From a checkpoint of a small transformer trained on Wikipedia: no biases in attention or MLP, untied embeddings.
Each number is 128 + 32 x the weight over the matrix's rms, rounded and kept within 0 to 255. Layers, rows and columns count from 0. Numbers have three digits each.

# down: layer 5 MLP down (transposed), 256x64, rms 0.0656, rows 84-114, columns 0-63
# gate: layer 5 MLP gate, 256x64, rms 0.28, rows 85-115, columns 0-63
# up: layer 5 MLP up, 256x64, rms 0.282, rows 85-115, columns 0-63
down84:137170062069164093159150162173101112147059155122158130066185123112103122115120140063104092166141175141163152054107158137129105198103122171058132181125081078143099046102149212133180099119151144
gate85:194094187096111176117122140176109146150141123138157117107124158116190202130100103100098101125133112163103102095115199163118139082172165175109128160150156079127110104124117101154068145127096128
up85:114114101095150104132117152127125152075154100131154168078139124105118106125154120138170090200133153094169142144085137113139166163159156156089137122135120101126099127188110111130091139080136073
down85:115160128105159099037139095071126165153119127151116118141111127117153115116179141120142095175118170146110143094103124083110173151112143145072134166151113146154162175142155120154127124121147091
gate86:145154128077112157157109145123085149134087122128122175127102143191113161111097206109156142126089132100149108148160165150116127173157186109109088135171123102091176148096085169132181091134112133
up86:152143180146036115155107124062127121096134147094114112210148058130092121177136139126134119150102134139090154045113145124091131065124151174100095106103075124117166166110129139162160177160127089
down86:157113172141140188213164167108113165062102103145178160141115100104092100113033113113121089124108152099098155160171138112123127137084157070102107156116110181103123172153138113164129126139099142
gate87:139169150149104142094155088170167092077131130200170115084120130088145132133127118113111118169065056098189119194087087149173129128136106155186149158126140098132131125158138122163064138114166121
up87:161152126120210084119090155111081147157184145091077130168088095193090136132160143101148151114149077088131136119167130125135128129065137131124178167080072153064166155117114192117108083140135101
down87:183091148120156167100113134156130152100152154106121110130137204166130105126117152149114209092114094166131198107121154073127137130094132121121100092089119128201131172068044070093132121172104172
gate88:096078060132152068098151158089113148111163143067086118120133123142118182091150092071084196100129067147154118063128177193113138140206160115132112148088131139061116134130085089118070130122108148
up88:121095199083109085120073104155093150090073089158158144129116089141101182135177116153113076146079123092122161084137089138137101179128051081179115115111144082106153032145146191111165126181139109
down88:132105157144160155132135116089142149101105199153160106048164103167135103181125188161101058079183087122125135136158068166124118153095150123123085143075142090096109168155117067117098155219138124
gate89:080148120145136114099199141096132191144135111154106112138109121092102100147142137083108170113173106077127155182131127151212094144178132173147174165188138121179154146172106159188136164077079097
up89:149151194130140157159108172126177126122113129169067122085104125099090127143143083143127120132139107168102090156148142134122208100068085211140069121154167109134137144143155060159102155112107153
down89:135134150105141124224085151169075133109111150101204168098072079145098176124155172112113098079068142157121132141133123146111138130107136142104144093121140138000088078114153115150153139125130120
gate90:096121142129109110127155128154085186073104168131179157133172132032146185126103144136094173127125165154127116134094116207081145159148143114136115171129148155157088082038133101090123142117130121
up90:091143128152123110087133121135144098105106111060159144168115151114146142120123145149093129129216125139070139109097151134172115175145159059088117104137148180140153142187118214089118136115110111
down90:135145152128184156077174156101173096160145107138097088110114127138117095127131146111132175156065119088091125136173126168148098072127043174152132086170133165092157165191146099086123134153152156
gate91:180076077128154126100116126043100115099124155098115191150155080127123162124129136156117168154148112064116140117165113152127069147175100159128126148133140124140113060050156168148147106159100122
up91:109115121126115107086167110140151131168095091133120085072148169134179118075140126128163098080099116170108046144157102192114100120141191123158123115086176127117114129138105099159106134138131133
down91:164091099142169144127098154082165109136150109084102123106135155114133188197145183146124179175217134121081152160146140114103155085113149100126101095101102087109151119107116147099151125155120141
gate92:196085111073154129110188160116066135125192154166131112111153094186113136142122159151129156107121125107138115183105111127170110193147111131086175118127119123097100084141122123113111186093086102
up92:075140150171111144159144142123129094146093133128101075189116159133101125158141149164127109099165122118104114045106134125103151099076129120143179170095144077147162202136153133099120062115125156
down92:139074138150132101041165127129155083066110146081120122171102081175177166137152138150134152155108108157121119128186135104110146104121161178134132129091166151164049100130103143176098129147121161
gate93:144149136120117158189156079154134171119100089160124091110106148155153148110068133100139177038119146134197106133095087139166122140098096137099087118163131092063117162140112135071124101140112113
up93:101110155124132121146166118182155106187092134113053112118152108104186159113118167158113069071149082150148078167107138094149106119156143166104146110162165155120143136088077157120117123097098090
down93:173148128177119184167089068160148135195090130105117155177151115103142127159127072107165148128090134115166093143174120137146122135169181110158130147125215136119118090094093115110117100126116121
gate94:151159177159086138108152088121149196119132150157124129123116166134120098149075137130167172165110137154144091104109118126110160159152182160166108135107172101131133053073122121161092111137154127
up94:168173147101139130102130176180137166178114134172155129115121134134170107128108151137108133115147127157134182121158096109068169149106150134142132085102084115104153083142108101169118114213133173
down94:140121119101126137107132132133140113110150115113189136127160107152148093150106124111100068142138150074107129087077110172092118109136110142117158096148135142131128236137176157119084093095123159
gate95:119104155081103119197087117107135135078106121144106130151049124124142156057162149140164118138095160158164195105132144127154153129171200147168135152090117123142162084161153117102129130197147127
up95:176116148101104141062146115106134136107128145202089137114097111151174167136099018118107075137150081095177140098132114121189078150130130119130134140154144113190163084149145160093158129191112138
down95:163109079162114120135116101149113108159109076122110125081139169121130086176148114119123121164074086136135133159104145153082128059123033155121145136072105146128172055111114182099134079125113114
gate96:160099117099048169127127151123167130095092082140083098135124116155081170164094083102123141110088131086150135150133127121061115120186118071140080135131141094167123117080130173094142150168073120
up96:118126107154120082073116115102119161124133117153170103086089122093124145221185160070111174112125140110119163124093195132095112101117155172082110111134155120146128162194102141129129207097100124
down96:143179082173137120040131100152171173088123098091144134141120157116131091087161088122120167101176147142121153101091081166116178135174081127183123090104148160131137126087157141109055127158140161
gate97:160044140099114145157126121095116079093174115089123131099127166138148081151155163120156153142160164145071150116150084159099161126134152170152030100124098118149111111126136110082133049126128196
up97:145075132090152169149116078115076116134182148099093167132068148136161092108119129121130170117174156137088121183122180142135155133086074096152156092095166099154147209148113173148131124130148146
down97:081165084099109070137068114128107150107137182172145108122103157147162135189099063166101094132102104109081137100114120129113140146122126086132128134142074110079085167114209122125143134119170109
gate98:092079099131172125125076145128111125151146143133059120103158120130128177152140104074131088159135127166139218034133153136088140119132091163150094129088134108119150176129135125126069122175132155
up98:112136127080126178139121130135148150094148068129082131091108165114131122186079070101139157109192145157116060174143186165121073088176135089190091146170105117157095101122179096136226115135154103
down98:148147178162084045111145130179155138060108156086100179125096185135086178172162093076130174144138170087181135151143139119156112127116122101111104103121132091146047122115134136072144139137131092
gate99:091092132099117109162086094177086093138112147145111145131098127129081173112105136083153110121120118191191162129119150159122131101193121117174081125195159168138101085088122115103170085055180137
up99:056140083089159108103149187155157096135129104130116162170136061095131147161122137158131175107077108130160149140158121062105155089168104132168109120146126128184119123129109177132144096079135113
down99:096175132081183165118156115109166097037179126140122132143162150157162117069164195172093113076160062119118094161152080075127165131084143110128140140110120121156120161141108114122146169184141110
gate100:180088100136123188056139108087154124127088075179118113151113114144112162129153136099106146169103160118078130127085095043197125200084127095155108098113148195120102113081089112174150129093103133
up100:113162115089115129115162101147098132098100145140098131164097155130109099135085110094088151208103156134114046138137146159152105120112092088177131089070129154106153147142080099125131107165155141
down100:199161188120153062101121140148103096150077116108131179087147150123127148151124136119111069126141132133159078112144137124153188148108047111136132095095175168140114090114159112148096170112118104
gate101:078212123127117140149116172169136104101140157098133149126145187101153159174141075135110123157145175124139148102147126082101128090107107149124104179150135084160132164142058110105141107061123157
up101:136073156100147134201109139163117089117117133167125147083152120138110145089108150136124121169148128141154148215152128178144091110093064090114104100156174134137152129185169117143067137168093145
down101:201149130137150120095176127159074121072154102128109036130123135087124128124092127144096185164128166174100181185153141171140118107123106171140097145134106115106095122150072179114101079129166125
gate102:147163120160114081063127146156103086114064091137123169110082171136100148136115108149124109168172142133129104117159082130171180110153116123143167175142124066190084135146178112138058120107099156
up102:120202099154121124111173113148066087089115102078097143101149203170076098097167103184136081127153114122150110114190121144127153132078124103114147147142173094167144137163147139149128103106175070
down102:153145159162107157140124107060126145224109073105131144151123116147159113089142150161169097107106165114093089172094136114178108115112156093140094184193104144194138146093101144130110125136159097
gate103:095155134172139130109105126077116195156094162094114102104072137173156103103117134106204194153187067112091124113134103146120147129121066169137146072104154127118116151151120099168217100138044146
up103:150166174152138069105087141158157074091196085136102103078140117121133129134168108146091070113063127165114101076104137090205105159138113132140142141144137124145097053137113141157111126158119122
down103:154061088081036188068142085151065113143129138157104115112134100127102116187109130127120098144141145155103160138119121112124124131109157114127106126160195187098061130090073173131158133127172115
gate104:082162163151118135120117074179083169139130117136094095101114116150154118149122148114087110142170113139164131080134083145203116132135177063203082137120135129189107158110107143079096151138092147
up104:145092134121162116187134150073151161145077094087107117034117125175119137101169140140099064145111151098128172141112114098165130130082104193120161099099116110149168143127145149102065212116189109
down104:135111110116152127126063082102036139152184111107127131170119099147144153113159088129156152061079088183164119148104151125093167089123081127138159113161084127130129134132144076106120093140093153
gate105:113111150091116175126113085164104136148127167168127155103101155123081107130196100089156152133189140080191144110186128186066145133132164118118104130113133117089117111123167128114144111151153135
up105:145111101150124087203117184135151164141132091164107133140111127186182089144166105104094158072099155144150146152159121153156060132105151182172146143223147102127162123128104146115085149126106115
down105:114165122123185094153133149125153132134144112107092153112116113131141061133065167127122108120144161088122169175153152171135145080138115178192103174197150180107139156182095111122154161192128117
gate106:114126143134199124122126173106123094075206122144108101141132148146097168128150097114080079105159149152096154155138141143089148152122154157167140107184113135119129130130121079120128087151143079
up106:128162157132115057154118084089100127103153135137116157144158183085172117166146146105152198189120079144180136114110123111115144122150134178131117173124121085177100109141128150141143173130148174
down106:203189123128134112132147134089100129083129181114119155114104157151172136117119128097132121142053134143042157154106057125162094151094169143083168148147122132108131145133143154164128127144105165
gate107:111113118133120173155112136132118106056132142150115078094149067124106122182106070108129134160097120140087144141137083104106155123164185105128129080126164133126113066096157122132097106072141146
up107:094155113111159106117147085100159170127178174100093143098113134120136131154104081132168157144146141133102095178160077109128160153088168106157111146084176135139054145148151136146076089114138130
down107:135098147148096131128128122134108184173177102118154123107109101143133127163142152045163193161136121124152151116135087129135116074159083224158148149139134095069203082128131149146136137122123163
gate108:172083112173141135109120098120108150112113082138137181184119098117133056118210143169101120149126087148102167115126137139144184136180125116192135114094127124088174176117113169162063132197150081
up108:086162120108148124119192112153142146120168148115122095083138106117052119091152124125117143140133074116134085110112165131157151145025193123139113238152120195123118094131067111137171170136148077
down108:165137158110079127102164133119161130146140041135128082133093103125140112103051154128168151145106155135095181104158070105141135142144123121119125163085217191098114104129121117152121114065134160
gate109:125073100142137100133127115130163097105079177137206196099120136126092191093097132163114138167166117126117101147132142129130162139122097102169089143171163131099112124083136172165111125157082071
up109:047102117114090119075164140118153092121129093115162085130138166061147092150132163098116112165163130076097105140114175140145096143168101107143179150097131087106118143160152149136074127172134121
down109:078130114161174161127154151094187146125138101139168115148125137127165092054138140111104129151216124067141089095144194143141110145085135134168129092144135139127152114156172203131132134125170148
gate110:152108111061160133089150094140119130089179160143165132157120127083099093124150171110049126163172110084095101113139066173132133185104178142140097157139153146113142106026147062104127168119163114
up110:112106137157159141119096068118097149133122167181127139106106155082108105074106137162105173138123157100148058118126109143141151133189062167152102158152178142091142098096101136132182043157138180
down110:113153083110175109109120102155137152141129121139123149181119114056130085128131130116091108116174101157150099119097103152138225171143168091108118130081151128087178242136185115124126111122118132
gate111:079111171095140183160132170136136150133186173143106066175115113186104100133084164120092155118124153080128094120113139161124116115122142161138186184121171106082081156155160111093099149106094144
up111:133120089100114165127154146078156097133148152126095147112126042163150153194120114126168149152126117081149159128119074122112074171139161108141100105105053120167081160093155172155141103161110166
down111:146124127180113172075128121110137098139158082094089202104156065143128141150160162082169116180121106161124179112094056113191121081138120129164090096114123153117116110095073097114130173141120120
gate112:115120120174110100104157086130155082113122125107085209128157158108119130104144172155149148132135124148154113082110166113140126116160055106178120148132108099167121121129078132110127087086173175
up112:089142091126109115126161148106192130157162132123095126088126086090083155106087112087159085045096123143133119113116125173174144219137146124157163096168125135093135134147151100176182143116122168
down112:160074156155139104100111092167100116137140121155150107174117151112160093148183148176163159178153108138119143119144139122145127065153058125092127104052133103212133109134118127092070120141130132
gate113:138175149120080105139136114144127158107069163086184109131117174115154108117151114183125132127091135070124143205212142160136127136131164091164118154156145116068178164132059135144103106089096112
up113:177099082152115082135069201146137172102126145098124143082116161073072151160090136088105138193101153123122149113157120172137103119135153080195076135144125122108079151143124091191113141125100157
down113:190070112132173085134098171085191132148154099132099147143085113120148137137132125127133171103119143138132116116079177080161144117144131135168103115150073173206124126143106109107175119125080175
gate114:122105159104144169117171138114130085166199122120101122144153148165171149111109071105144147164085096155130106135133123125108148141146126169121120192114148108168112109115078132144182132142141107
up114:140155107101095123131117147153110132184151149135096082153090144151145166124169071128086147160097142160101082108161111120141123140129144121118155076132164195153125139099091065147136142144147115
down114:160132155136138119145116094114121130064117134105173123116112098101116090116092139108133099118179115120139170157112205165096115079096137122102079130111086094116190135157161147084122127106110154
gate115:098104119128174099163168153153078141091134128172141127122125111110146128099118122087081125134209113158145133168102155181091152062153131096118134088085126061127162129074146161112103153142073125
up115:136145113157102157093108132092155083063168142140138089158130141163127144069135129145118131141108077095174123073113087090151141109120125084120115086202094160117138127125179137139110143156105132